From a checkpoint of a small transformer trained on Wikipedia.
Size: 9 layers, width 64, 2 heads of 32 (1 for keys and values), MLP 128 SwiGLU, vocabulary 2048, 0.595M parameters.
Architecture: RMSNorm before each block, rotary positions, no biases in attention or MLP, untied embeddings.
Training: a variant of Adam for these matrices, 152M tokens, 9247 steps.
Each number is 128 + 24 x the weight over its row's rms, rounded and kept within 0 to 255. Layers, rows and columns count from 0. Numbers have three digits each. The size before them is the row's rms in percent of the matrix's.

# layer 3 MLP up, 128x64, rms 0.149, rows 0-127, columns 0-63
101:111135083098097135135128124139187111136129158133126116098130167114102092106106112122134140123140126085119134171190126117176140163126092150150119107127165158120079148129144134097126117151129120
095:128093158095154153129121148124097140167148114130154132113130151160124151181128118100127184093132120157103172099069121129112112144135149129134162142141095115112134145102106096168125133151135154
106:130083075103111117113105102121092165136150130157158145149135141141133149114126139167084099147082124101152109143112130108085099129130122162139126149156110133132124127094077131125107157086128099
085:164121140134119132121097106151126136156151127127113100134071158104116118129150122131107142123132129139165111106143097082116114106050162144127166160124122149125126131133151109196133139126098161
097:067101117108157138129142139143110093109149119111180125172119163125119173137174103153124132097102104124147093123126150155175087098138154093125124136101114120141123109132135115147125107161143141
099:114142165119126129106193120179149079098104083116105146120114157121114111113095118145148128090139102109143116131105142122096085166141105137109088124128112130118122095111142146116167115124116167
097:170110101125124142145144122133071095120111135132107121113149092100105098143133152138097146116180107092126138176167101121111109131181122137101144089136130117115126102146105162085141129113109107
101:094095113100129108101170073144129110132169179150095123137132164122102159110119096158098109143139139123107097121111150124150112116141105133132110116106112119120099089099115142156155128071149123
097:140128109126117138128155084125095136152104132095143126082149123123133115108163142090149127114185129114113152129074092156113128119071094153129098093119099111143154156096129143117145120100139098
099:107133098151141129139126129137115165181103113094138148124130130141105137107116122112131147129139139119129153141091139101088164078123108119130091099128120128156174128192113186092168149130127145
098:090144142166122103136132155132076138119109137114127122124169112082130131176142153146128109152165127156144109119108105149148120108084129154110132066108140149116137147114128083116122171170147123
091:155187163134122110136117125158157097120099099102167127087116143121140125134119137179141115174169129109143151132135146146066114144102124123120121131126113132153146106096117130085151081145120112
103:120139118190160131135091163130139142181141084074129152133164138123135148172130127125159121169144122144132129110108111164142118140101167119118146133142135118158107078087114116122157112137128144
099:131110113153138107130113133109118099121121165162150156110112147136088104130090155147122073122138149189125119141117142084159090160116126100121106151105096142135139183122154111123160159145122114
097:124089132170130120108091175113090124119134121148120133166145179140112156115130121128161113084107147101102127067086140115128111103118159161138116118124099121134122134134084160150129103167117135
099:135149104139106168137128134156092122138107142131129158145100107116105138136110096101128107118104109118165116181150183131096186092084115121117105126115139132120162108167140115138071114119137130
100:154133133093117145141131176120071135133174107152136122182137169154112142151147118168123097099100113149127139091111132146114112077152125132128121142166151160141146146124101095133127106148137158
100:129178139115109086159100123138152129137113123135135105127113072136176140135184120134095094125147121124114148150091144151107119123134088146086144132130149130091144111175092141095140109129097110
105:132061154106132143174144123177102118114108141155131124170163150130096166148078117161121142084180130130131125129121129130134109115127101114116149109135132156101121126138126159129157129139106081
102:127165134123122108164161097085153112125137091131105149115110094109152159119138169132128135113124128124174119142155131119065109123126108154144151154151145068093138099129122161137113142125081147
105:142106079143112109126170155167134143113147149162151127102176093155117175100123129129114117154095091133110110142147154150133156156135164121115135098107117108150129164144155140121170104131124088
095:153137137099134165103115122095143100115129131116121128129126121168121120131068083093173154125129127124101110142154145165154158206126128141121128105109164143169113105123139161147090126133126127
096:110138123165131133136135165124152102099129101135150056108141152079130110137178135153110157138138121163067117121099157112139105158139100120144085116124108125133147139132138142100090114109124150
095:147138093059125138116121110156122125124128120069128135096116101147128103146151110130057142135145143170135155129156129137128092131143108110127170087121148148137170145131165145117123122147162124
098:161114124161113120119168181124159117109149162144164098111149115147138091089150159171116132097129126109116107139123142126123095134156113160133132089148091112115097133189138156127140132142113095
097:125142111132149102131127116133150108096148138171137124128163106110116141132097168140087145132142151124158104150115146122126153177113124138155066143102174089131135149138146112123155179125187125
105:094129130129137114133135155164137129112101138077129124125128120184083126111166101093124105118148106162179152092133120105141069130140108133146176114128123131122146106165113119123136074121115124
110:083161128152107109170148132082134097135116132120141111157080116124116142116139129143120145128128102119122092104153105149189128085111127175140152139163151156109131124146150107092140172111115100
096:137120118125128135109123097151147132176125111179117137151170088137157108162111124144179135165102101131087120147110109122126161159100107081115143145127123124094111142100126124163158113174107129
092:149149137122117106114079135120113151151113116180127089108081112136113168134081142102164125079144096120125100143151120090125158125131131116149140129147158096135120149120117087092102095100110119
107:164130171126113136124122091145133114172137144158127080143129172115178137125114125156101162111135145138152117150124099123135130109120122100137139136076133117124123166077097116141136198143127142
107:096072165140153157079137127111125148137112116098112120118179156106122120155124121163152111143111100127134183104152100159139151142121124150112103122148134110126103144130149139068138109170126115
097:120154151106110165120130119081164128093162141085127181119157114092103108147124087110114105161104131074139122087134140157110143165108146103095101151107145132130117118117150146118116117147121111
092:178202137111107110119126130160137138123136099115131144142116056101132097111109123132116145144158158159129131101113085130111160167129109149127107100138141125151120153130147133105114122176106146
100:100127110125142130152133157141135170129169134161119136088137143138114140115115129123162098132114132128118087146116143130147150090112158074077122096139152093191111114132126109143088118126164087
094:113103101098124119108113105120126106127112109123098131181108146140179127177143150165154149116132126128169106163139128118121112129117134113155132107109122173102144064169120096086161126145119122
110:171155136118102108089132135166093106162142126129119135127118161125082116147128152103126135114176116165158115158123143125129108116136088109136133146116150152162135137167087071164126088153140136
097:123116137165116116176133105109083111178157110147142159124110131138146133141120173115094149152153130181156137124070111137109118136124143178139118124104137131101101122095075115136131142104115125
094:153160111153125105103077139163146143152148122135125143148164115089172136134125134125149092087145133123115131087120121124159117092093124147134149139088095144161103151126095078106125140169126113
109:074109159099130137149132149152096139112144160095130089150130171111087150119116160137151077133168125104141107105161107110148115114112124118119121184108125122135126124118150113116127141131116062
102:069153106113098144115124112150178161127147158132114134141136130129122101161122124104135118108072128095169082129136128137114144176144118143120084140139103121108114120137153148063158131131108123
103:139104112128116150125143148122097091106106149149116155110144110198092168149130075140106113136090101138087149139153113160136154110161126136072102128142121147133105128129100120096149149133111116
091:091094129138156166137167113143115085114138145087146128108139121175120111090147141161138103130123136122110092163096156162176130104161110131121116083132091145125162103140124127097147103112109119
098:141137166135113167119130197158129149104140124144163152129137159126127149122135143074147149123097114156130129119115125138140149134067134133140160154108142115162131148157109138168129130163184158
099:153102132137143099144152159142130176128119109115096163153136109105147133121134174176137164154148090129110125129155130071155142122144145107147150168169163130102113124144125116130159129146165163
100:115146127110128104068120130152137143089123161129134082135124076151155155129148105116151154110139143166099138114146125133152146096117072173134144108140096140161105146135114174145152098130134126
098:147110097164137126126169101125086146167101144202129158124109165130105107112137094128095127148145125072115127134128099145128141142110135146134110090142119142156117151123125094173105109141120157
103:113112088112107105086117138104122138099129149127139107146116162158093147074115101113125134116099156138119157102135150109125112097075117156158130121135086105118104136098070128127114141129147079
094:109076127132107107147139121166090110138125123109133152166122135142166106104134099113109104099137138149155125151096112159131113082092165153146165124162183130152091139152105125124133119150090127
105:126141135143147178141135102137102109179071128118080127177139106124112168119121138147110103128128126107133104159126083147143156117129116153146126120155080141142160144129170102101161103137118111
098:120074113104134108130131110124129137159121062148119114091161071142115128096130129127102132096125122090170135145149143140130124133175113106155149113113166142148101124118102081148125112148112162
105:121135146062138106091132182101180116150124140088124118162103138144128116102156161114129133111128147138129112117119136164153112135160140164156092108148118142108132147177130157176127109129134146
103:115190171111143140144120177187110109118150112123131120161161115156152139147163162133139122130176133124132112124129081156130116110123071142131152146155154145168125146108151133130127145145125140
100:140133112149110122112139112116140123127166089159112180125127168144149122117103115147168176134090097100128180118154148133100126139081101107109142139098117134069115134090106127134141097116111130
093:118128127135128164161068150088168108141135086098153115121136101133150112172106129106100108156091107146119114107119138135110123089106107145092112099138127137130083111094127135145096157146087129
097:152117114118141130107138150116079125155126156157141159132159155107107092148104156114145142139150141151150097101130121162175109176137163142175146157091146149126128153124119139098108117162081132
096:135116134127115124167161145143180153107166134083162128132141080149117126097127140118116133115150141141134124172128145176131123130145175124128140125137096108147115128084113176130178152108171149
099:140119154121098166140120137117103103161117126136104094132128109071145098130113176178166110081102108171119137161134143121110143100171134154104140130154173113131154134145124096098142127131134138
103:143123147140086125134134159147121131200145167125084158084137133115147159104128133136127134108141159101108140115108140126112097107136131138161157099124160064169109133117148135131103146091117154
097:130163081148129154138120127077148126121128130131115163173083150103129125149113118127119108050129143098152118152138121151141134127118147164115121160149154124163131178135152130132169164118135149
096:117110127118132123111138151155139088167146134124130119105155104151139090125118158158117127120088142123084145113124103103135197128090112125108104128143129136089148145161156159172131148127122065
094:100129181136127118117125100126130139153134135148143112131166141171126077107104142175130162137125140125153166140140143093066122129120117107121113128084160126126107108147136156170128118174150166
097:097087051116114148103109129104130138152122110124092106126154119136102123126114111117076153158107127153125136144151112143142132119124133117096113173142135168096082118120127138119101162108149180
100:127174103110166139129166125113096107172145131124134138105105107147120146090127187118142102101111147121126153094118115122134102141111126122112094168169131092097125083139115171110171124107127127
099:124096082100098127111111132103135124160095160103152166143133138151111131102142103111129130141127151121131122130157128130119089099116128120137130145063125140082103123118075093089174127171112109
096:097106141126132097123149114079161146133110152100133079144142103121120171116138130185093092120126151158129106127122144149155150114131095151138110136148139144108145144143194145088153111115098123
110:118149133128104153143126161167054073140129124141076158137134133121141147142130091123140122120138094108159122134126135084121184119127133129155177134119180141153139122104162126133151129135140130
096:141155075146070119100134096142152168130072162120123115102115133183169107125108139088165115132127144122136114148097143107099106108146137131128103138163144154113148164130105118120132105130113129
101:102147137156102130110146140101132136066109136126136120086108136158088109149149105093092107152116148151162131148115138105121134164145132074134094123166138097142126148188128165142116135116119112
093:100148148113154111128143132154133171170104170107114128135132162159126129102137130097157125084118133118153160161097109089135148156159119163101085154106160143124141111098173157149137151117133115
097:125166143131147136137106142132109124112125151118103178166075144127113109159141142128176146096121141139125146157093134157109103130087107138090165119185088114133129111135126112113106131142091085
103:122111121105096145106130160167124148146105174111129083121149112171101125160121115117132118107156106126131103083142123122104163119132114129147147127082120117148102097117170140105133135107172063
098:093115100155117142148153129121144158103108093173139110119137152141143175157088108135093122096130095080093122123096102077082138116132143104101157138121132120125136105104125113145098103142122101
104:103142135088124148107144170101139146144128171120151126160083133095144087138145107067137108113139120145179132123145100133130105106094148117108133162125134114131104133154136135136102093128163182
100:091098121116106132168150132111128115096152129079134126119162130124138151130106138104105059167175105103133126130089110137131161119127152104166157133138134156136135129125163111131174099161145156
104:114096128126161134120165128145148160131113167109069095198095133125122082128128139115138140088152145131142102109127129150117135139115098136110103174119142105142145113115111124159181130122135090
102:119124166137101112128123112125130155168165128145125142146119123154117153167111176123119133148162138128152111175157104123151137176175145126099127128136120136058155103117131162159128118105149091
098:120160155109124096146145138103114102161097137109152155090085099131128083122144135086148165131136167110122090128107163087094137131108151123146114129148148106160104119157104169110137110113103107
115:144133118100127129135103133127114083114115157104147106159116111138120116139140103108135100140135145111134131159094115172098112091116134135182173055115152111162106153118109114102074142134131144
103:116123105128125143206133129181108144115141107150098167174087139124125116153118175159161130162141145135120116145090108137124154146128104149157136167147134120115144095122133149167114100134127131
099:156125160142121149071138105119113152092111122136133155141163105124125166132149106160090177153103142089142127113163125098111129132134121108125156137118093089171144166129144137129159165124167119
100:121099158167155125114112148146173074138128121131127114145106128104155142117131098174094142140122113115125149111148075117164170094145109159099132151137133098138080119118128147091092112118101128
098:189092132153137138156116175082157148122122130130144145126143121142094145071151136105130130134139119139113151123109138099098078096139129123126089139113157089149115140131107125127094122132172082
098:076149111104133112116108107084122132145119160117146149086127103126137110120147138119111077141147169105146110112098114149116133075110114158133133103130136153121070140124113097141135170172122166
094:108156120098099152138073123110111119140154159155117136129117127116148164134130140094132158136121098137165178125115136116128148149151112172118118111166170101171161160115128108075108102124131153
100:116088145122135188148070135095114112122138169128092136146161161123160144131131139172117117147106117130150139128100140141105104142141106120108145117129133122115109139095130134178075164092117163
096:134138148155139126120129142146130171129164128139172113136134114105124119086103097125163159117107136176117161138134146107095096146127119146134143159105110143174127139084168100076123141106174100
102:118115077110102165093134108139168098145108097158131117148086138115089108122112087118163168117153126151145137127138159102093114107096138113152121146112107110162126110121142160133131123152181105
100:107142157131116138172099111118100119116126141094174124130154156178122134138143119085132100135093134140095116138103149134132113117089087086147140064103092129134113143161130152122093130160132125
105:129113102146132098100119128085103061153106096132127126108145128133082141107136100122114090134137182128110101134106088132149099142142140111141103139110157120138124112136119141131087182095147166
105:159146129199123070128132143116128140156156083119115117141109142144135141172116137143108146167143120126143147116155146153087143121123159126106120107141083147134114110135102150177135094130136176
098:087142117129123119185148057108171181117130148100144111151105124154134138105126147136132121125135126121131116123127146127134096119108113145095137124147158124105133120136118220148142119121151102
099:098141126125114154111106119114161115131089131153131123125118117100152120105109158101111141127159137187107076171133174127168172117115162130110094150126133167148163125110122113169108103119144147
100:103155120114134154120083118122146123140108061123119144122144167093141122115121137122124090131097132117122129121106112165160134159114151061151106102077103113181118118092121119099134114142130136
089:164152132131111141135136149117092063133159132117100139127119109115134118145132138080128108126135150150164144117135128105134078092112104115106085079152142141128144113154118140062141096125165151
100:101108121135119124141143138159148097106100103114136097089134069129108143123107103132141095148132134146156091118128129147162166102128111141126132092105111172135149166134193153137093091137105139
106:166140083174102155153153134090161129099130107129101111150102113114101125166115152134122166114152136106121127138136136094136132118099150110119085164147176097125159155142109168138118148109154103
106:162117137150139147105146144112103132159169140114128124138125129137163127132083147101133164127195149126132181079143129126165120103096125144106163126110124086128163147132173091123143115105146131
096:087141096095117165104118112138155166116121086129137098178114179141126159144139073122121156134162113099131148105138105153085165160146141129139128117104133107122111114089134106124131153142158122
109:175133140125118071142080145110106125124135130179141153147092135145136111146115085164133093149117168112110144160149116135128133121126125132096110122152150163134106135153153143089112153124131066
099:128150116164152100144100111096128098168090168119157124146122099169127103098140101160146155118136169150165102156097121133116123113162176133130158094115133094134159127140154149146118122134123095
100:156093151139098173120128156102155137140132128135115108152146097095129140142149121131165192129165098091129127059117133129118119147100143122105160143125125083131151120105117149158123140151138091
094:146169099168138137115179150099138125113145123165097167112152108147171115110143120114155120141140104130136159091139082143135123156115137132142094170128110165073120144118124143145111121158166148
105:096139137161093080121120119136170093115120125094160106125148114141132135125140101118128090125148086122115127149126137118089156128170095111164141094134149153108143138130141128100187087160091118
113:129087127104139132169127143118155095132105163160103150116153109113101127147153119107128118153146158126157137110102145128131137149132096167162090108125129093101135094161150134135177140116062099
096:147104084163142137148138094132114146141109111128079111137111136160100175079136145111118168119131095110094112159125143105113199128127155092132144142119095141098129137133115098140137136140123164
097:107097094184082165162118141125144092123152098138155109110089125136097133152121120090127124139143109150111127141146175176095152120118101111102062102129113122132127105143132121124108116135144119
100:081132116084156121101065129151153100148129144128141112108167145138147127107167121172159130133118113143095107141136168111125096113155129116132119105137144126159152130083161117142127096099095092
098:055152090108107149124103116109110118155152124131123118114157134134106093128148106151143126149114109158112144152159138130155173139155130130082176116130134170147095102089132149133107155142130163
101:097122146151133108153128129163106146163138089130120142115142123138144113126134149186139180129123094116141101135081137131159086147119130121146155164076066102102111139133140150123101136097135115
101:151143134132144128131135120104111085118131136124129125163109159106113136126147124122137084170116177104128144140170106124151108117155107109090153107109147121099162169115079058091134147113126108
097:154169104131151162139133112103070119108163143155141119118130119160147103121139141127132104149079160099104089117125152139097140137093113131087117142130124137094093119162138122120173075125100138
101:127114093101138094178111138149114176132121117125136145128137143097128105115166122106105108143146147136171162087100123091166136116074169089175114122088129138124124147131151141133096139111122127
100:121165167136131125136121096079101112125141129168145115129112137084138108090129151131137144137135161106136148168130140111168153181154131094120160140109141099077143094154119144091110135117164116
095:145119101110119179105104165114126151134151161103107160128148121097121133104124128109119126129169068138132165082093157095109130114108125160178097139162126156133112153105148125161128134151114125
097:102107096122126142184147104171158132117127091127069119094108175158158120120107155125143127126136106129113091142125154106114130151137154115138122091111136136077100129139118102133089130120129179
103:060179105150116127122117119136167154087132129127136160140150126135140151162134150163124116112129126117118112099099069143133142120111118137113162115127103145149123155108154163160161115161130180
100:143137159106134103115153142123139143072123103139106104137067146126152149135111129134104162092107156162125114136105076133157138111100100122132175091112098115147116118110116127106087110115126172
109:076088120106094100141140120130132128119143132128078093111120138093068109103119155144121099161095120108156116173141139153148150174150099159135125128151113133146147138131154162157107120117105136
098:144117126142126120144156096103132122163146127131136122104122062096154102125120128165156105133091148148127116128154167162127117133130143146135166092130127217101130155117106142134112166146133109
103:157114214171107110102118106143115096146132127152094145108163115127121136109095148150114136138132156144133149104128101116129161173110130127112143129080146134106110095115164149111096118093148130
101:084142148120119143136111162108143155083166123088165131154083141066123118112150094117126131135139109126120151155108161102074131130108140170145120154137122118109141104131092123137168135107115110
101:097102115159130171116145140104109115147170152149097100087146147134107095112078125094126102105151107150113071148160143138151122146105146129114142134172138164149150139120141135103086122121107126
104:141134134144150085103104133078133129134137129120113126145171135112154156089167134104114184139125125159121115102188124097133120126151124141155083172113088115135117142130124126132125181153161140
103:130092170101100079140135107113135146105101084105147145127100097130184112101123143109135107102131115110083154099121156134160149088105128119143127127111094135164128124149150130176118093128123112
108:140166061192124127097123112117123147150101129141124103156079146111117102143137130148148133151165117125173167127121112134111100124100155103144156120145136092094146120139106143133153127138122080
104:137141082115138099110194109142102135143152133115122122153122123141132135116133163142128125166077130120140152123139138124139146111084164145153129144154098093154121090129184114129098096124108073
100:127095124145133126153124108084102085095160096128112113135139148153091102125114127121158117148142093188125120116104127183157134109103138102155159122154132127160137149119112146124081172160136139